python train.py --num_attention_heads=4 --head_dim=64 --vocab_size=8192 --hidden_act="swiglu" --norm_place="pre" --norm_eps=1e-05 --qk_norm=false --tie_word_embeddings=true --init_std_qkv=0.0389 --init_std_down=0.00321 --weight_decay=0.039 --schedule="wsd" --max_seq_len=256 --doc_mask=true --max_steps=5964
Each number is 500 + 50 x the weight over its row's rms, rounded and kept within 0 to 999. Layers, rows and columns count from 0. Numbers have three digits each. The size before them is the row's rms in percent of the matrix's.

# layer 4 MLP up, 1344x256, rms 0.179, rows 943-1042, columns 0-63
103:517468556523494505488585522535468448514500558483489519480497529493459419428420499569430451526528522574525595462472500500449556452518465450474604386454491512490466462491547558405490572568520498
096:502497477567503561474513540485418516559492483451486547504465522456551499510518546466524600555519563495568449520524469520427539416503552480454484395414468498511483457500401441454562503557501483
096:533495501520439477515445526516547515496511485480499441581499451462479442496437478527501473458490518426462507451483539588438550547528536541526480515599515522373444452549470442488502457500549507
104:461488484520540535537431522498401570447456540458448597528503540422623426578457552565507535496547444510418514572524554551541532493476661451443475518418524545448528557444503521534440397541560473
100:492577615477562465488513465576382486519444598529432420478487622466589554449491422467528540462444566524501528509438463494486536548537683487588494502448536533510535460527543436401557500502474561
102:520521518499491466488478504551568558494501444523596465437569520536567502496473567572606419528456473547555494428441505453489388489468480491496492493477474501433503479544473599396487516441492524
107:525472555518425480550481529554471573490506507630486491603482559521507503382491430535434416568528525517430493611519457539485454482536467521518578510552494508489426474480537499457518493502495570
104:475522538433503449511427561531529565530483525525526475582543500453436392418402472427533558571562462520497547506534534441530416533483523392534469534523460456463608590585471486544515465507374492
095:470424526416392396480462459399455530520433462513498517452499555428526427556452506619499521441539496532435456576524447560502478466473427502543557477508514430500485483504499533438509547516544568
106:497414495452525475430465419498427481521407543479513494523461501492540497507509405485484523503447541574516457618551479516496594454527435504519531510544537453543479417458420621433532436545438525
101:433484477556465520559519581602503528515464530471455539497548517516494530568539552517475470554461472538483463445545543526472453534531474540510502448477426498412473486545445523561433586406514566
095:600531522472435540486487486503451503458500505484534419465511483482521463524536477573538477509484474479433512475546483485411492533555461550413569535535491549523430484484550471532558533550463461
094:509476560414542563456488403599506412524485551475569447560510515433534523455461496450589498539470567541465502456542501546503496471497520537521533422490517504548497538519575478511479468507601466
107:474472499570445508585550535472533488462431440400514510351499582491574590625494485474553498467535547485576548489434571464543541529487428444488491413542440414506492514459491456515495540506452549
097:481568564435453478422420497528498551478498536353518560446481567537433484510546425439543557423510492441458473442513408585595457580499486502525461567544540571527504510445501494545528536498527486
105:476500566517514526512384545430502530564479540505488574566444494401527386448447545525541484606482533493576538551538526528421363568446442467528521494514477448508484557466468426573506453503490524
095:545591490489539495478527456442582462446491440486563506423525514533498489486500503574531519535476557510463525513493526513487443499494541548451574458537540531534468512481511522553558623470430520
093:483480484590439596448588622466491313494526521505456564496410589504490546509486498507462501444487463523514528460484427498501456557474482523547508461395508476545469565559448546474475533533486381
100:482538425468443608411481490581476619443542499478558498550484475483517478418503455528498460513426535538467445442570610535521513439554510615529528470445513448476471518542464536540452427495541438
104:460391521545531495454492437390536461488520431442525537513481527603515562545598511374460568593534501537608518552474479526484482544428483522479554520447437495489436574523483497503520400572448494
101:479506557419463575514517469523466450486541391428577447535524501502448448588395449489397465455419511582442529453455539383510475536516491487520444490487486588580505425453546511488443530524500548
089:435480435482546501467440511497513513522516615541472504567489502504551472560474487579470523556548586421601539467451571530409428539458468397485463535542523412484511393549503459530538519531476523
103:454594546565555633478468493438528499523590516425527551481525539435578458479535593434588496443463414504547465573453432501433460518432490469587495458588495469508522513594524433507427492436498505
091:523450464478487513468545413480564473514543542489497460647460581515533554491460539616462434473497541546574511422491499479432567491508517604427572454516474494496434501524513529479545443488473500
090:513555518492465408466518457462487490503559496635433435449533528484514601555543441557505445561528437588507609548533493516487701574431550438512465441517620504549508459504512432484476458587541453
105:564492592522452550472583544485418502499515569444455484569594503492498470533501520484542472507514514531517502591566531485501543552587558482534540503421390623469412496516486464501546390553522566
099:534445421505457473551514499481613507515524559445437489557546490496517520418511475534443592521573499561654505486473490458444474455457507544451534574517548455592496527614470450578503509486538516
092:501523509531443503403491491469532449533429451567543425414531458539459426501504471471548486532479539457461502475524535488590536574527410392544568576507490505462481447528543504476428483542555505
101:570538461532413509579505632429552458475553455538531556549518429460548530580481554520492478454476464488628480417528499518511449436534453552461385522453473575497489537521538512473537427520522507
095:498483499493565492572433510468512508495552543560402571493539555477399533430442535433482609501566503564554492502515463558507489535501404529497537538553526502508405557596639553498531426473549435
101:542490477467416419537483560495510469465542455565483492557507509442552456506452411394484560467427461501534473477480411510450489491437484463510515507497471507467512491539468556474487540609547523
110:525430408522412527495542538580513547480536542529413499597451518440589442454456650568451421520444546528496508516471515496473488441493501448487527565505562547559542603459379496482520576545472472
108:460429507481495545517517464465470544534451446535445558618510552451452490452511421546510592493486528427541542474519548456534452630475418459576497476525549482474489467527459498516442443489522547
109:492461525559497397531444433480450482401503535550520484601536505425485444473549534527507478532476528466521530559473507454449514423488447567470429488519515454499565576583505438504514511515433449
095:486498465563516491388455501411574503608497545508463556505510481511565536416454524557519548472572567450550483437489419505583482488562519553508530570443426540471451512494409364519450494525485482
122:457573551604576547564587507427478473484607483482494521511496428405494526611596516581466481498438589443544537561457481550508479514439513464522524473552506420467468461514523539491530440535491526
102:538468424569534487550513516565532569519553524493516538656488467465498502493489479489407413519462530573462470451508537401504576523565431491474384449505497520547431543500545549547563599475398553
094:493478474517540505478484545359568502501465582437595522550615499533498496540523475523527469430524452510461521542443552506425480486495489523486434465489464515471538496578402484533484538487467461
098:542448492483474577512476516484469416477542544565509531475458518450488532541479483490567461507444535455507507491489423517487383374490491460593515464508582404569378494542517473466492521630479411
099:485523555520526409465456455545453433521444592558531377415554571360423487490449432507511552487457581464531480469500491467395532435542569543611507442446557473456497441518548573578476481586574451
101:487493481508528492552504528479485557545526451504486481479486458484558602588464533517512547599414406499521560557481440546462443500479431578382497550430495566436523441468544460492520518529544540
111:545492431475494489440526491503449558515508529560475504475572485484398505545571536493545459542535588539659521542494473496587514506407526599476617606499533465560567466496436500464551477456504499
101:499488355518500472475460498604418545470491520698379498464516535526563472446476535430461627431504510452521459515481474473541555455512555463560547492486509536530598510489542460498484571527480551
105:505496515458537504498500432593527414547554584484522388487449472443554396478454406575563579477529587470500553573452419434479478361522394475478438415414516476487475558505463513514507519516512407
094:504461494461527557518494642388442495490439479464552471473439527551466452486428422416495442541555484596547471553452568558484572477542446480563504573485506416506525528479469468529502593468556444
095:456473476489491504451562474586487583473486484485504418448521511466507510487529651487568385549569523548508507505510495536578469531570584436441481603536506487436514365445569509502556418558522519
104:507582418522530494462537496498571502604498517530562480504483536460518483502459492413480458523489505565527492620477475505568539498523486503523525413521516563403513539496513534459457552524436430
095:491499490487492517539484506648492417547429600550410521535510497503567540498411526485569552580421520543505476469538473525571455496514397486455485542471486457480491419457481514461516459418508488
100:423550505554421518500504463622618497480496568465441464624415532567494512358461514522539526435486477552354539468555580488489462462458414485473581525478475453496486435486532524512552490659560469
109:577439505557457432549421510568477488516483593375444422524448508478535458474494422524481470448518522546589565539530459508550392452421495422492482557454485426444537488499524462553592502469510528
105:460516494500554501440501508408305471490512446472494481600481497454427544476508470413486439526504421573513493508442474545511552523422489538488501518367432512568504492460486471472405516491542468
119:466441563455432566486616482468472569494545554554552485471513510503546563513571520544533579488573508548401447470462468495546502455441534501391544473414516476510499492561474525545482462464495485
097:406625553516514578497567599517451513495438518569404455513462500501468555555464470413481472467526645457408619381392472466585535546487487536630487594400558546566519546606570468550495498487475455
098:478521592519518585513486503471561449459476509565496470420486547489502570506499499397561544447497464481427491556476546398478504532501429482501581492467546484505425472509533521564483488363541429
104:514482468480608507398504501485473363489469543462474543490491516541482512494510572552508469535467427437560470424455472449479541518484570399556461461573444539560492573525567462428451495443500349
099:597524482527501500517537448398555472494505487403458497534485550468412447529464568486465438533430446491542532533542564460466449553428558546500489468520496369468428455547446526468598523507378458
110:472428462513490605520456484458614405548512594516521462540440531563401493544540458408550616469464540416511514612540442562474484527545524560422503500519445496540502596423564504468499576490566532
098:544539503423562485449427402483492460616518514550474482460385566512542481482440547442526436584569485529664476536513449558541440405428455512551500500480443503497430618498527517553585483509574516
101:527435432537539478496572339460593484544441558498433507445511562525420509441570556467570488576539486572534444485538524481560492568371530425442476486514427525461528486501554386534546510450471465
098:501532551475530431578513455482492542472514527523467404604442532526411483499516449428612549572527555467455539426449519527529411449462500530518387462547511541487478566452441498477523358490524482
090:465593506506506451534536455483437490389581525535501520469480641475475526491494508521525547467535534503496601425447472440474427518467485434468480495509523481492533464528528514561510521498454611
090:446493449501381545526500552494611467504531503494400607509488372435461431553564567458482492476586486520418502495446400558482520507435486484505524584420496464545411463554515396473465519470615499
095:613410472556504525516441547575428541539596485577540450539494565495513488515553536559525590498523536445421573567602400439503483550581520486416553540503464523585509534519560588494472447464417526
094:618447521486480595480508500473505583536424486473458515485573394534513437513439466612531513475414460455566492366538466516408474562596540440458499470438513558484497541388466488405504554464484460
099:476448553513691491485482475458462506563519471514418530546428409464459509623575495470563503627526524611546497592526570547528504479580576497462549518485510449506498478464492497502458539475457465
092:512452512503505496463521472462573484464488466531513566471512536584499427461476528472437523567533531499509479494476509554506513561389559467482493465373535534424528509546528501425517408501578501
104:452400511443447535515516530624437529432467475467486451532461562508466594548522447443502438599532500495426477464478622571539538472512467436445531552592442511470504411468467561507492476469506572
097:471547481514580435423384554499407558556553512505626511477475467497522544529478433525628498409448472466481543519405515461548552459490518651483507487523517508566569563466506575522501486482484483
108:487425495627510534464492418491601535539488545493560481538454477498472498413552463554525516521553455498485387432481484398445463512431480465552564472552521455445472458463526610411523462474576483
104:498519429447596486441566460519501502533558516558482483460520519451444499390427494482490490501428506483498542525576494441465528429471467541482473558494478385522460545510511527573601606461462534
097:513475577524551526391489486518485532539540487517505603488506481440471522496481601521465526465506424465535527437545512555446480581491493523576488584523579442502485497589494550402401473541474490
093:440489481463423560531411521626443513488528472441435474474435519484660473475440387514519513479496495477494547516523451566444454463494502495497446533467556598517527490530527407600539435521489532
095:436411548457693571463485554518491481518556483496495520383519497515503503402534516588471556611504453614467483550412596525569564555501449512561493467554501468505427493572510500452580420409498438
091:453496451491497378468447441528516529487454525464420526501446459492571436462516493333537476438552450480540490510493502494539496497476533470521504507534601551564518581502587509568495485529428545
094:524529461558495519517536366430448525482485437459512552414585474566527538530483543526558505476489417484489432528568496593436443379497446406533535500536549474453480486486487524397476461482416589
107:515488448483459408433480367536482599518582517426502560434476531487484434525426495467477483482545502493541532452478571455447525460445440505544579561439458446412456467570492592433492449433528527
103:484540480604447548514470462610589547498463485435456583477510487483439458399473520479452511555615487496495373441588509492514477631514448545489514475488521418533491456535550423547467497531506479
105:525515547473458553457512545494497524409514545472484524473529550538468506427505448509550512427537561523466375546522449524492533454440561587445443544498473592576458559460526583489549489422489553
094:440443530470568513438516544491504512624489481480487423481516474505421432517493445544533594451491534451446563477519475547477507440440526534494515565459528475372518501480460391519479559497473500
104:496486540513459507438443484515512489454493439529560430433486515375544562557493421554485586493430500398498420536501535525547505484492557610537473566425501399440490592481410493498593552420459508
111:505494494432454500537461520496508529549509543496515470460418514506584377608423540514481629536532453588443567609511459455579381529449511370566557488506486507470474492521528463525493471481525520
090:599502563499418487464405498557548484487481497395361518485458396499540512456502511630469522529532566483577412476504575513550491473541570392584514409472572462519486527492494493502464494458450474
114:503408466478473462573458466470531540512450504476547496602463586469499530468476478482467492593563508460492507435581471477472564447501431565516464628506435445617524389426505461508413536516471524
091:506528513497580588546480490486455453525469457493442471500524518587588410434511541476526507517472527473563431493535569531462490415588483386481332537529520533474501487485461496492616421542511476
094:531498531581389449528495530521570460470508479481550568564551513511443585563507523445546552490491458511398445481530504467479479468448404415458483503511503450511545531542497424544537551488550509
098:424516493460467501445490511380487518497439462474423483476579453484535538475607531480385527519459409455586508574545500499524472532458464487494563478497479503486516506372487587483470498576509470
088:377511500536574512550514443520517477541572465532538394506570474444455483472528555510484456502413577598440565527534442520491500418470459505557486561395494503475512458451493405457490490516549482
094:404486474496503420553432601494496529476506490490558423483525616432486464577455570468483558539526443509519505398494494590497503537492476548566457527500519514470472466456571491511452454525509507
102:440436493449471466528466450453451577565513488553435531471649505469495543551505498478541478449461517473497538446519543580417566513489487580440506513567586478495486565571407505440452585517520481
119:492466423515467578482458469436491508434547510544502529550532442500486570439522460504502588420446593515551529445556515374403535539483469439410472463471471544409477526452464451467537597424597512
094:507554525546495446537489502486531464503480481618527593402612464381570510386448524412543516414501582480573502543537562391455550454497541562493498460446439494485507522516482600466616574387395466
101:476591484529522486476420509417594564445596490409470535614458535487545522457366451585459513483586568398544553483519467443457547438436461543512473564592531524517574464386543494468507587587557453
104:526558519587486448553543509507461455416441497585462534392442477522520429536481485522422474492437514455388511522554510501453433476479481410591541490539506509518554481496577512500505548554570454
101:462483537437591467443544593471498498513442462439550512564531438462440507472476468457502457537505462421439505507497543515479513448498555456571559439509521494499537488472452545402609513487491467
092:434518470540496529540514429564469539493418429412474484576522516405505556353472537502570538368464483513505435504501481528475513422479496537437486521547505448495457520520574470480413445465520461
100:434502381414412495498433430516459508439469467466485443517565450554421514563561538492481537502371501505498518450454516397580483432579499606419564418443508433563474499526485642514467483492502440
095:511468408549564518516571486551532519417627447551484532434499484576529503499585459485476523479467494539479521528428549472472484549529601423573494458445493560569577517567495473511529503421442540
097:559430533517564503563439466539540485533476524466504528464561453543389431409524562526507502606421540490460524535467616490557520566586572477445434556566497482506469476485463458442583502486553459
095:485472531496478516581564487539452573505520533531573496600562525497455478502495578474501581437497503494477570528506542498420505503507428523485540575555512420496405477506522574512492492521474424
098:575469475524495523450577420454482532571423518462514439433516529481485613500546496504529500547468468383510471403566513507471574492496395477512564539457463554485438566569532528461408444572439581